Each number is 500 + 25 x the weight over the matrix's rms, rounded and kept within 0 to 999. Layers, rows and columns count from 0. Numbers have three digits each.

# layer 6 MLP up, 704x256, rms 0.0805, rows 625-703, columns 128-159
482500428506498483558456506503477559522543458465534545453536519513504537532487493522507466469499
517514481468493489503493512504519505495469480511493557507532532516469509473515465511446444546535
508465487513503544509450530491515512492483494485479510519501460471528519514510490521530541543488
506475499498498464437509496491502472519515532528496502508479500513526500449500553534527485515481
488511457491471499517483459502514489512521506473485465478543492500532470536523534520514526512472
487485479518459479484523511497523506514510509500516513504506542526461508531521503484494508491512
482507552503492552540527529484508463436496520488458458499512483515539547528503451470542491494548
504494457516484491482489486495506478508470478490483530451515525510484511549516489475488473516493
492517472460501496505504521487487515492481488509524470496530510491494514451504485511466492548540
487450523548525467474491519506482505509526467488544516504484516453494469487493494527511474527508
528504510475537474487481473473459495537509489538517527469527516518488511540482494416549492520508
512514488487518522536476539472513483542496520550521483537557495508538500484508477488526508500524
483466504483513535542511456405490463473475503509512516542517446514487495524502527547454492492495
468519449487492478475498489516526495492480450489468525510490497512493550499540465497558461481447
501458485497512541467461495533556501503474486522476476443514507558495473521538542540505493486558
502513507465476541509516501494504477505525536491490495539481475491509461504472531514466502503482
498457459487496519521468545505543513533490506519516530513485542526522505506484473441513470507525
469500459494484488524524513508440490482506533519488521513448516509490489487474527540510484521458
489537533514494463493483476473494500502536470461526530494492444489546507544480468512500544541521
513509501489528498515498476480510518500476498476504492472501491496488471516513526530521491479490
469532539520516510525522501491503521506451498471491504523496480508517497529490478505456508503505
482496501511503512472494491502503493496473493491512511503508495500502509493493506502508510505504
484495496542548506487492490491489522466485523483510509465469498547494504527514511488501485519474
515522476516466523521473502544463511541510492519486499504533485451509492494479518502495482517447
508479490512485475499475539525497524521505478498500507506529505487528489488517512476498479499516
485482517446482497495486477487489533521492488506461472510510490533538507515517505498501471501519
496476465566456502503486462476516451503481511560526540397520445497525488461511471449529472511536
499495488487475491518483479533484459500470542501508518473459500502505524512461526531503460496483
491502458490515510469471489517489525519495499484487533478541527504518537480465516478468495482531
469506492492554478488512498523431500535451486505487497520477508498461488489508525506545500499491
503524484499533507527525479521505495442514486521534538547488475480490517471527527471517503510494
519469505535477476452524478497516506500555470496522498476509503469502522472500512549498493495499
497505481509505465487488511495484566493454513452514480522504529523499505463439459515514494494505
508485482509512464497513484531496494438496501479474502503490494518481479462535512495491495476468
527481464541505461492485499506474520525492526502513522482519492495496514470480499517512490525516
480492507464495462502524489499446493522527507477501525506524527472530537489553488512472507469486
466535421476480475475509452522494532496530481459476516494529470505487494521460493514463521444541
498476561519483548470445491471508490491485464544493478479528443502490502490531513524509479502522
475484480534505531513541540485508513476509530466476511498543507498529579512505469520498493504480
520525502482518482498500521534520523498516476502502495506502484531486504509487511434506541508497
474529480517522527530481504466485507450473516487439461479544485458506520493478519463483483507491
516503477478531503494524498480519519490507503489486473501455530467484474503535500474506521483476
526508554473494499471498492483516513513478507520499517508475504534492526493465512442498529546528
538489437470527534500516508485479491499506457469494486475480469517528508504492456454499512513534
498518517479482514468453473503526529500477484502488500529466488488451554504540496453479516508481
528516482518512462458497494519488437524512510517518500505494494504499479478507504477498544525508
524463471475466460509509482489483540500486532468490492497485515519502486465501491495449483525466
505502511524484505487521474546477512505496506492514468479481489484512502484498517505476518517475
485461502514476476496475455510499512490500468467494513479475512495493514481501515492528523489476
482500489515500464561515520531505483499483508483467541524490517539488461489468496512521523470471
527493468494482429419516508483500513516499493480529502490487518484489506482507579491519524484525
473557490472478494513503494536471500511463523505456495528445501502529504505526541549482520489528
517478511449468493517517463486538489531508490468509489466490506483511482491504520541509458495532
537459516479493553478442503462487463448447520431522479510506471470468466476509490494526491477513
549497519507509537529491523495494501497519485542514482477482511465490531476510502464515487529548
491497550509518491459475489480534494509510462498536545533487475487481498508477475507475579541467
522532500528512482497463557441525531522530493539517483527500527501520459484512511487530513482488
486488470503542531544496454510482504490543491507491484470500546472516498536474501509521502494510
528483471501508521483532467516500520466545498458511444494447528515473499498457544504512525506464
517524482499481480523513496469505471548524477501464479462484493532490534511499519507531521478459
506533474502526492510496495544517472494474526502501509508514518485495473489522473518501488545492
511435469473490486491482505489484472513532496501482497450476489518525437504510462482486496495480
482547494488483511501497504510490522529517493509485482522517515461507506560482453491516476448503
509495507507469463475506517523525486485486480439528509507513466472507471520507420512500486498521
505509491511462503507491552514498473448522484456471489556481519463489473501479527489492488550505
488497528488505506492507488494452516487461508458494544506499489517455514505493496534581497548445
498520516461488506528484485545541450516488514475501475523513459530468501547497505505500551553520
498551537481488513530490494462511495467489516457510471454503506496512479495494498497512540504468
513515478479517560497496508502477463477521503482528477527492542476507479466507473473499520476540
519530514472483502485474511515463496497486503498533468524521555517495485503499490495487495512525
516545514560507509486523538469483498477516449484502466493528466490509460498521547513491543490512
490493488500483484465484513524537490473496499483471500505542485537485494490465496481444514512538
509470440486456528511448519453515482503491514519483516491448489529483476550491500495463497522475
505516514491542540538518461464498502512574455499509459522470511498519489520501496554496469480499
492509529467460509496480560510474516478555551468515486487494514471484490496538513513510531481474
470506524525535481454468526487527466484522498478528491524517524501521562518507533491497510504470
507484489480518507505496480527541469503505514474501488495482523475469483499484488527484486500450
492476506504512487477473525474509483473475465502530523505498504513511532512496467514516502477465
491474524539489460496517520546545524477500490492492436463514472537529512514513498496530497484547